Part of a small language model's weights.
Size: width 128, vocabulary 3479.
Architecture: RMSNorm before each block, rotary positions, no biases in attention or MLP, tied embeddings.
Training: a variant of Muon for these matrices, 132M tokens, 8082 steps.
Each number is 128 + 24 x the weight over its row's rms, rounded and kept within 0 to 255. Layers, rows and columns count from 0. Numbers have three digits each. The size before them is the row's rms in percent of the matrix's.

# down: layer 5 MLP down (transposed), 320x128, rms 0.0589, rows 32-48, columns 0-127
# gate: layer 5 MLP gate, 320x128, rms 0.0588, rows 33-48, columns 0-127
# up: layer 5 MLP up, 320x128, rms 0.0591, rows 33-48, columns 0-127
down32 101:121157169146096138120099144119126102155122085088128131128090106144124151149134157089148091101112140114158133132124082127181150142155183131083134072111135107177163155147124102169131171134093131124140150132104145107113167129148136092116174097081101100111152139122096099135125096148100120167138122129136135150138110120129118113090127128141099113140112103158130131131130127123139089137163
gate33 090:142109133093150123094130105129134123123160084152163160110097125125117144117123113146162079173137147159170111101108121085151174111108127103139100095162086142132098107138133095171105143105136127152125127124112166157126129143138156158099110122162096088135099109132167108153121109124100137143113123161112129188142117141120139096159128136173158108105141090110165147091152099114150116125120
up33 090:087102090139113150190148150133140110126138152136162170133153104113081097119119080077101140159136149108151141118143129127118135116105152147149111128119152118095117135112137141135119150135148146124118150063144068114149149150159086089116126127092140157169131134108127160111137101114130110149135159101119140168155112152163172103121145147119169155142136135143138165142118140099152124133177
down33 090:139132172153132095149130126132134113133081113137164114152143168125128142168148154131138119111146090155117147131114082118162117128178118123137130124147122178150174140165101113116179150084129110150151127126157132118081105148095138162116158117155088123133162123118123104130150115162152110156132111126169102108113121120115144154158144093118098089149125133084128057113114109161137118098115
gate34 110:112133088133118086116135114127095135157098112128147119174125125149152144141144106136139144154111128170116144116150157141064137133127106144128095121087164145158120112157151157101147128080168114144134145060111096102105152115111130128127094102162155153196126155127054144147138149073144136130124148118149109128110152160153113130142122155120110124091140099136132142113131119123097123140155
up34 104:155085103134116105156101109138095097118111136146132161120141121159163101176165127120075124115143117131128118088129114113124139111131113118114163106120176100153158149123146145134127105118132152134149123109126122108160117139133159069138112151156113119127172160098133124146143111125095109111172109111122118120111085128078093145126155082145136137110159131112088132138144165128147150039145
down34 105:111126103135124135161129112124153079122146109116091092082117149139093148165102093107077142103120128103104136089131178081129132102146158110090121149144139094148166139101151105117140147154132140084157108111121116128139101096138127114150097122142132131095133124128186146125147116128114133147130104109105131153139073134141146120163101098152109138111091109124118114102128174109123140055153
gate35 104:118142188112113106124100125108086140112184150155188137155097136117104141107126125157105095116140131161150168117129125133096154124128112100109157123108115189127123141145098104107125107152134097100141111089139073116106127147116066172137152135118131091137149136115094107144157128115149107105103110129117125124079151125143125122132139132122110145089130105100131099169125081100142115164147
up35 105:075114109106110122095114140126128113164095111134121133143127122132117167151098124122128133081134112077136095166155103112106136140130106069145120142116099148143129129147143146124112133122168104180151143140114162080159139176124102137146149126138155105116144113138145087106110129105139120160129141096095099153124166113109097118112148129146063136102141097163095142060165133132115108115130
down35 100:139117167121106165149124122107125109117134148162134108118125170178111133112112118131116081155132130165096166107108117115123123093105124104157150108163128140150121075114137124149115097135142114111167086148172116129134147161127113159107144139092170131135166134130117158104110132164107137101136115163149110142143111132170110114143118151095099127125088143085113074165126072095139113086160
gate36 100:134156123159094122127121169130080132151161138099143151158153111124135132131110157213130101132153115128144146109145118144115151174121092120079139149135126106144145123123083133131105155163099160150096126133123133131116100140170102159142105124089157124138147150147107120122187139139170112103141150148152151132141120148143114159149091134129128138069165138148129153147115110125158091178117
up36 099:127055083120158164131179138109119137126096154152137114115149154148120111135125112139173097121122107128101099157136124055121076148099088149106182160140135110122169149125155134122156097096097134124139145140101138085118156138154140098103123159148148157134118100140133132144124153130140159154085120134142113109147126124144144121154122106151130161158109117133145125113170157137146104088121
down36 101:137152113101131107113140133123127174052179143103113121159117088099119145132100146126175135122136166104138125136104130149144117142100141141118096138120150168055114175141111146110156114138112140113110118138177129149111113143097099138070130108128103143147161144099120101136119145107155150183154137102160130113123109124147122155153128150152147141168115150107136086141119136092105137160125
gate37 103:152130114158114141130131157132133112105147101100077087103134166133117077126134130142103135138162106088115102150122111107162152102118125094119139134133069136141146108172127132090136139107133160112138165159084102142128108110102167120129112121096101107108119087085140126101088121116119133092111106159151149134103135151115154121131141128111074174116157167152135114161100158127140186107121
up37 106:108121161163083121171120097098157115147140131138119114135144140133149114156150120117170158071139104124159095143135143108103137138137161134129128105174140162098155143073135136116145153123117109119125093142165101120155156087100116141124082092105173123138113173119161094132121114136095137094110128113147123129127133118144080103157131147156113112181147099096171143138119141102114110160154
down37 097:146135101121137099142153164144107147157155119084116135140117143090083105105115158117129104119106120160177155129130121146122142124125148159142119154121088105142104158137098107152110163100140136157098068136078154159101102125130139113084134133159118106162093097121112139118138171121151141161082110114097114093155113089102146147141095086123173150137135156109107125151126107101116144127161
gate38 091:154120164103133127115084168151152144159134156154148136104099125165103177123084148118143123160087144137093133118153129126140161095163128150136114148140114119137162162160094129097168116109121131112155084119102116116106111161148126146131159120161151134096087124134086136159150170110143130172157132131117116141143145092171111177105102158127117106082097139115157106139139137108107106121115
up38 097:135125144125114150129133135124083129120130114158110144123108070118142143134164114196130100110139132097107165116169098088129109132161154132128075139115127120152123123167128107139113202130121137129147119150129133142125132134133162079125115122123122122105195106152122130096115110162130160125121143123124118161178152097141133078136096206137116116155115110125158148117097132141107099138155
down38 095:127133166145125110130105117181123109114089167178158179139105126073126151137091148142098127139154138115120102144165131128139142116146126127118117168149090115118160129137138130148114093118143116110145066137135133105102091166147125142157139141131175164129160136162140114100107145185123119155110146150109122128128147153126114071137104128104145119116141128132132118129075065120105084132150
gate39 098:114112128161125152104127156104154081127134096125117131126116095162136124131127119097160128086165130140118167160095142137134160132121131108114106092121124134176164115123105119126102110183172098148163142151140120134134138085159089125124077127102173074133153112091156116120085135120135101145138134123130093153101143114150104130117111158105094130083125119090122163131125176120140121149083
up39 101:156104109163118120105127110132110131131129169110114138117072191050103168117133107131148137144135154161121154190090116099124126120116136171153124182121107128127179125119112127125091167108126093146106110178126100117165118138140135105105092164131121116109148116098115169136119150116127107106124145126106113120125145140159130092154111160110128168141132122122158109136143095107126134148106
down39 099:146088102108133099201122119166116145140127138135110157096154144140125100150105112139143100128159118124112149110108154118088078114127089081137118106087135110111088108136102164098134128142117130119113102129132120148134106135152148135100113105142084152096098167156145129168153128138130130109155134148145175148153164152094109186108109131165142134137128126156095130158139120177112130105167
gate40 090:144163123165119121102139135128130101128096113136112165120098114112160102091194094131134167128163135086130163149140140136157191098098146158103109112101132117171143106143149148113143150152109086129143140120104141112182125135128107143118137116153139137100132146153170117116171130091103156127152105146127132150147105124146110144175167118112095104103133101157091159125157158108135147133098
up40 089:124128115119128132099172167087108108151121095157100130185133154076117126127122088093115175143123175178106148157085135126145098147114115137112116160129141149131163120163149109112166119138107122112130116111055128106127119139117121174086122128156118103144118123128163103120160148147115128172103121172154108097153111138117109097127140148148103136109133159116146113156163123122139138135089
down40 093:138114088105161151133134162147082110134144078124136104132141123091158142151177168090155107176134139128142136118114092073125120127140127132166135118153160083145125166153114114153083116146106105117157134173107138088116131132118114122122145126150154117101120098132119122160121153113131141129107081075133159101109095109131113120133127129104117103111094112089089106136139068149136132117165
gate41 100:163157110150150126121089133145140127151119103137073081141147161111175146123105104148145152148173165137123083106166098134088122118136123163157156150192142127122084139131110125125104147160132118100141137139124152162158110120123139156137134150159138119126124148126135122161123101180173109103115150089129165150128137134142146160094139154126121108155143105149137114143098177108100094148101
up41 100:134159109138114115143132116181109138172134146090122181137128131148114104147145097146138126140138167104127106128129105126145148121151129147151141144101141059159113129094143160194161089149149119125086137158121113085180128147135134137121149131088130167087086166154147132129128121091087144176131117140148132162141151125133138134116150131112156098096124093110138117109119135145154120086142
down41 101:089089122129138144155109123103096107156147142098120099070155168119114144109125101132098095126147138131097108107142084132108126111093140109132127118133145087136064123145134121151144119104133164180142118135115079125147147100112125074136071127113084100106140115152119099139129138096140102133115123117151152167148140119121131135115159080125157147128110119175081152112145141110169125122098
gate42 101:144141118111129168082148103145100144093147122165140124143139107120130136102105100135151130134131144099140152137134126112103101125107134094112127181114138184142147102131123120176122110084128154090130151163106129166096145145187121102128132130134154139127180127140144121091203152163138155130128144151137093121145105169105140134160130106121134143131153137128074143103102090152103120085150
up42 100:144138125144114163088140140107175174123098145173137172125074150122163099126127122101150120130106129125105147130174094167110129078128143137082137123168120132113132134143154132091107155067098085116098108149116116131138136080115128133163151143159123152112127103136141125132106155119119113109180180157127126131129135119159114109089145150140151145144112129179139117119119151115135129177114
down42 098:130169118108122144122139122140161131150134132196115133144132133100165130096126151202117093131139136128157161135100134122104134166088084107094165122154125120137199088167115165152136136136117124118134148151127137128106131117144102098134110153135191111129155161109130155100138161101130124169132117162091148117096143139109132129136150117156151135071114148155130116110133124160114113116154
gate43 097:162135136118130152111142105078127157131117112142123115159139104172170125146112139096122143099088188141085133151103140123140119147153100107091133118146096169127127130114108131116114136100152098115113118125163123142113096109142093136146117163139142128127129143149126182123118090108137108110112126142114120175148154152149127064128092125107216135144113124128146117086094155120130129168089
up43 099:102145126162110128134139113157154164098123169127149135129156099164134147143163145148132154132132125187163155130111105143106154154145137105107136091100127167108111139106120141118115080100192112147146182136152114087143102125124103167122115124145130103125150152194141164145131112150100143113161109122160140119174118113102091137105108121150149118160167133148153136104110142151109087133121
down43 104:086108106157138128130173141094140143105102136151150120101132120110122118104113086132147106154154113125116156153132134157130101129133100166121156152140100103156113130120136128111148158127147136123116113122127137092138111115158127135135210151078142123146136148171090105090162112106107139165105120151093122127056104177111147117115125132135085101148133135125141093105106106093131095129182
gate44 096:129091122121116163120093137100158081129101156090148147068095114110134115088112117116145117109161085114142100132112068152121121058131137158122101138123086137149161153091090150170123121135153125135137155119148161108121105131136164106134145126092155133106132132142136113084106138134117103169126136129133134125128095155169164141119125112117147138140140138106120106088111108085111156164103
up44 096:135109075155117100124100142158121122110121124111120120179145110123107102088106091122110133134126181101180160154106153140182120165114099119141130147177134124108148116116151083112105137140125139096111072138122126118104123087100134119119130141118079100116120125107102112194137149121172106133122142098118088175120160128144161141141141162133108139116078122151145134131144129118150159131119
down44 092:117102124133115099128150190142095128115118140167119130110149161115098145135120085153110149175103121110127106141182110125093129108097131130126134151117096077145067150115159128129126117131123114128140185146151132086101139097106104060121100144123143114133124117113148140115151125152105139137152140084129149140139139168127116166090147142192141134156144134134156123155082149119153136125147
gate45 100:113125072118150141129109140121125092146098140120130143126110151137176139094126138104124064114092110161126144124152096165145156098097102108101099125099201119101110151116094133119143111152106120137128120096106102126134159108148132112137096122145135113126095097172120112128094101136149085160146157109136120135149121127144084114135145124101104167130141110146163139134095072126150115162080
up45 099:100123122091130112133146159129166101141129118141146070132094101114117109140171080114140130127098124082186143142158137112124129123158170128138133124091127166107109131123119138134117093106084147137104123116130125137147103146121137108100116104163126139120150088126205093125124140138109093102127102089123141104103124096167144111130133116096150139106119145130092149109124098201132170141105
down45 096:150123116124155112118134115111131064111144111145150087094150114088152178110118127157060140137148117174108130125103130109117111150079117135105116098122144135120169130125174122135105159143144116113118144121157142141119108109073081149166124149111131124176098120126118116119119108129134103088141088130105116104108124129138101133125161114146142117085111101077078137098115159138144099093136
gate46 114:116107160143125132103150115133158074131116102126127140124134110112122138155068143170119154139112139156077131138133152104097099090111057116112150131128104098093098178119113083081160146148125145137131144133161104120133125132137106169146109138169114126108120188139119127145158149095140155110111180154135163139125151113143103127110116157109123126111141087126123105173140115160119138103144
up46 103:105130133148137103143106081095129121106106140135112101120112130169131116136114157168137172126157117107117106047137113134072141101115148142085119108139141122132132108163148153063165152133109146132101175115131179126141143128166132110130095094140120133146125143134153155146105121142129098093140122141158091119087148126143157143193136123095084124137120122124128133097154130137103125141094
down46 109:101094145141123140112138120099133103167094095107119103146117134134119161139127096161134109119139110114102122114158141124099106094138101189087139117137119107150154128089130128121134169123160171123115158093127160116139101095103181164128089150148105117138094086141094153147133133094093133101162138137136159125134155135139190163177132091106115139160127142168151115116103138120114116105109
gate47 095:112096132086152149102147116122136148124112084123127092124150142100117147140128135112085120119146149189160143128116132176056172147132121107135113147142137099118114161110130117156106143158106150166168115125122122098124096161138100132121130118140136137097127161107136114118142140143159161100094138150121159139127132071075110153149116146109063113162154148096135115173132132142154093131131
up47 099:155108170158088106109113127090147131121124137131137100147099129140133093153107120116168104104157114110146120135111110161164102153131091146134143155157137127148125116159122139123092166145131147137154122117174129112168125126125105138099105097128151106101121109088129082119115123068143146080115080134078121135144170088121126109077126127138143127122112143116088153126144171176125081103133
down47 096:146129107114106139119151163152128130107105142142145174096152122119126148127162111142103114154076146142128122134127140089088122162132080128129104116152124100157167118135069118126087160124081124122133125119107111063102130151139138161123157093124135098111119157122154053161140148107149100130115157141111124121089125154156118128143112156143121081124140122137162087102119104142149155170138
gate48 103:136164199140106135131119128157094155148106122107142104170115115138153126109128119130121145103131120129130150123119155167086128137088087118131149113134094122110148138122150158089137119192124141119132118112089123174127116164108121172130154143098105146121153131124119138131111113126092127107104102120146110137092179086094122117114165128189147155083162120168100122093163108122118149119160
up48 111:092109131184101106139132151148137106121123124139117127132119173129113081139105090179146164166133110160118140123121105149125134120146084120106114139130115090147082110082100151136159137146119165118156143081122154121132081099117149084146115177145102090100125127121123145116145104138144166094110087124144158131115135142154172081134160110130171105126108157158119107125129148141123155119150
down48 100:162171134124111110150149126164141104146140122136115141122121101103147129120145152129154099132102098093083117119112134163104110076154132130162150087152112138121154147121097131144080112161149115097135116130115151096125121146137106132124141128157156154141143131110141117115122112073159089095111184154187120121136119078127082112123120143133089101143181145074125133126161092122101125091134